From a checkpoint of a small transformer trained on Wikipedia: RMSNorm before each block.
Each number is 128 + 24 x the weight over its row's rms, rounded and kept within 0 to 255. Layers, rows and columns count from 0. Numbers have three digits each. The size before them is the row's rms in percent of the matrix's.

# up: layer 7 MLP up, 1024x256, rms 0.0609, rows 1002-1023, columns 0-63
# down: layer 7 MLP down (transposed), 1024x256, rms 0.054, rows 1002-1023, columns 0-63
up1002 088:130144147115123144088143176167112166159144131108149148130102106112137130118086159164132095086140103133178135143136114120126131119097080149134104142119184125117116121132170134167159137177141130
down1002 084:154138113142130131105173142127184157105133146113119161132145118121153131143095103161107118150139150069139120123153136175104144112121123098101108151131070136157112118106146091148129143146077137
up1003 113:122143132099119140134138159075125106145108105118079109105135147104149161126133140119133125155145126104157111162136168152130110117182114110138123173104109115073130151143134136165168095134110156
down1003 113:143135108117189133114120086121142124129146166117091143121118135141113116139146134159101115156111098099156127150153136144125130137129108105112142144125106128133143152070138176198135110102115146
up1004 108:173170145082130103109178141105146082118056146131114080099126158106090141089102127121153146109127142122142108128160157119118152124114146098108105132108129102141160088123165098121108150154078109
down1004 114:112102149100122125129119112090140137122138169105102166135141097152171123110147112118099151133162132205127105157149124120169122134146084159120118079119103136123128153161102137164098065128136136
up1005 115:152141141126122130128126113109106098121130118129113104126131153118124172117103127123142126120133151124142137105130113113118142096098142099144149099139115121127149118117182104133097178127119121
down1005 133:130115148124152112142134108112124130113138123137093127135143137131158126116117146113179141105145122074100166107135127116133127123116106142146123136128164161075177113120147132132129159141120151
up1006 070:121190142099151135103145138123185111112104165098135109102146105095154176105113143151149138080128131099129130115102152156128163114142116120152127113138145147111111120083146125102102158088130099
down1006 050:136128139173097124148138113180113143128132129159169110105094167115149115115093098109162153145145110143169118144131113111113123129138149138105122163090136132156087112153123139157097105125099121
up1007 111:114151145141123138094151147155124122100133136095087158136134146072149102100124124127151106112162144150099177113136128172096110128133119173142067148132129094132140135136115174126133125122148113
down1007 120:133173111142137113143183119169183136156143090097110103121140134131119108127154127109143162148166163111156163097158131124083090120122145084129138121128133141103097110134104135135137149130147129
up1008 105:094154130124131087161121138102145112147122128113129125093101081114107140117161143148114157105086158155122127114115102137093142137110098163111117154124137139112174149116081086163157086151118096
down1008 110:178103138113101127093124099113091138144148128130121100089085189145148146115160125128104126158111118137138115150107115135112147121101118160137110142115133115149099118166124151155136102095127178
up1009 106:139163131096139112151124181143131103142131134117151174108122136119095124114130139125105115120103135125088151080144136121135096099108152145110134126136121147118139145155118136118122119208135097
down1009 107:149074130133124142139149077066139133173137155109131148151128185088100105125129121127151110141149126087156132141110104129153141105105167147149132104117150136151148152081163139122140120145174108
up1010 056:170184193076109141102157157104141118085112124090143140116143107119145126102106114088127133122161093119144146110163121120117096169129131115128063117139124152112141104119116099135137095108151101
down1010 030:152144143144080125140134120103107131123124150105128151122151132118154175100151121162124135139105110163154126142119138104171125141158141128119112123154128145141165132112112109144149140129169148
up1011 116:132116140134119115106164094155117139111127126120118157115104177115114141120116117138141129142149116140141155160090113084143138114124120121155058156119138145103100157123093158173132080107158125
down1011 121:114113150128118127152117124130111138109144125146120164108080127141149124111110101128151163209139117166170156176181112096117095117112088094130081116117153123153163100136134116106133155130143112
up1012 103:170148147136140133113113175161099161131120141121126154120148089150117090125143141103131110134128092119125141104139113134091149097115091136111117100136165125161142094109134090139118113127141140
down1012 100:126168157097122134104130117156104166086163129133130134114114118149097140145099139131148111103131053171163139173099105110129107111118105148155108097156125115148098154156148127172126109122100129
up1013 100:120162133144110118140194135133148087146138131119083195122117142100092101121150162104156129084124140154138128155101125099117140134130076104145130097126115126146116180122118127130116117113128120
down1013 093:124132119095130127115137088132136186105145125134165161131149112115148177123164160135111121130143186176086132101112146158184112107121170111140156121146068134154111124133149189111148137117122116
up1014 103:134124135132108147119138119149136086176163126086143118123139123098082108106172114122116146119170143118157175097114129139108158136074110120155127129122124111099145146139113150164135120182121064
down1014 111:114131110140142123093116145149131112114139106108114104146096176128117087098113127159102148103165106121136118097143107139177092166112178117148136114185119166163130131088099133108112117093147111
up1015 096:081132166114172136082095137158144115101167154132087126123075094125131120120105106114132143092109139100174137085153106104125121113116093128119109101097090135116201117158134089142142151128140120
down1015 091:105091150084093117140130124135139150103109146143116101117095131137178155109155144101120075145109100096157143151166130139139141166118125120131104128128090117085144106159132145100147152142137121
up1016 106:127135152137103129114150150137128111111113147110123152112137139101124132119121161146093093100151138136149117149132126181108123142109121121141092158136144137103073140087113129132127117146166111
down1016 110:126119129131100139133150124142086172074113134156146155139097138127187151108124123115146089111154157130116169096102108140080124145108143082111160138147114146115167139120156152178179093135150122
up1017 094:117174142130130155162114171156133124123129132125107109125150120141119103124099102111128117151153136156119145132128124111113165130063164127155156143134088148148098144090144127110128165155132117
down1017 090:116132118120068135200130131094134104138117109146107151112109128111118127104101137120163151130146108128133138087105167072088151141099121132136093139123124140125106171134096168120121084132108125
up1018 101:170144134103103165131176132113122113119083130100148128097112126151157126110099148124155179096164129128113127176092126134094177180138132130117123100125062116124165089124125141107112152102128136
down1018 101:055161126125124142150097135118134145125144118106169118115148158146138115109114142121135133111135121129126098157138145109136139115109166120174119137131153165134126101135145142149080148117108157
up1019 086:146144144100093133099098123104109148162109133102150108064084078159109150105139123131100129065164111141155137129096136125120141153119103098122110122121145143144097108125164139155081127114153116
down1019 087:132146129120103120161126130132145116129127130165155148130160112118151151133094105126142135137155125141134162124078126140110146093116126127113079123109158131143141132111137088158118111119083119
up1020 096:104132165142134138140135184119144108168147146076129133101103103048136128118099143129119122121092143114097130098111077107142142135114104113109150104109122121144132166119120133102141106134132086
down1020 094:198069125156130110139103123116129120089099150120136125118113211146130152139120174143102144152143111124148127100112094105146122133095134092110139121134115135175076136104180143099123110146135123
up1021 107:144159118117089119157143133113187122150104115122118130113135120125128164109085157093154161110133130137150172119108158124120160123108174135133128158111087136115080120147116089109127182156123086
down1021 110:119123130133104130139153117162139118105129116137122110148083105130160104130135108119145163131101155141143105109109129129171132132141131114122103115134163132139119103145150133077110109142144130
up1022 097:097118158126151127126144123126145149119142151127142105122140142120163149125130148129139088129147134123075165116155103118139161133088117159139115087139107138117164160123138164105146118120168111
down1022 093:110125134140080150116077163112142143108168115138149108118156161086076119127140109113114150191123114100159107101131121136164139128117140132108117119121118102174115120088087142116114131148138123
up1023 058:124185149108121143108088140134122143126085158119155138125142153103141120080146110106126120121124090155146171123095105138131106128111082134121086144144160126113117104131159096113094099150134134
down1023 035:116159094135098127141131135132097140158128132148126131164139157189152096168104079102112104140147136128138136098149129112110100063139085087112136142119111088134157089120123103137115153114141141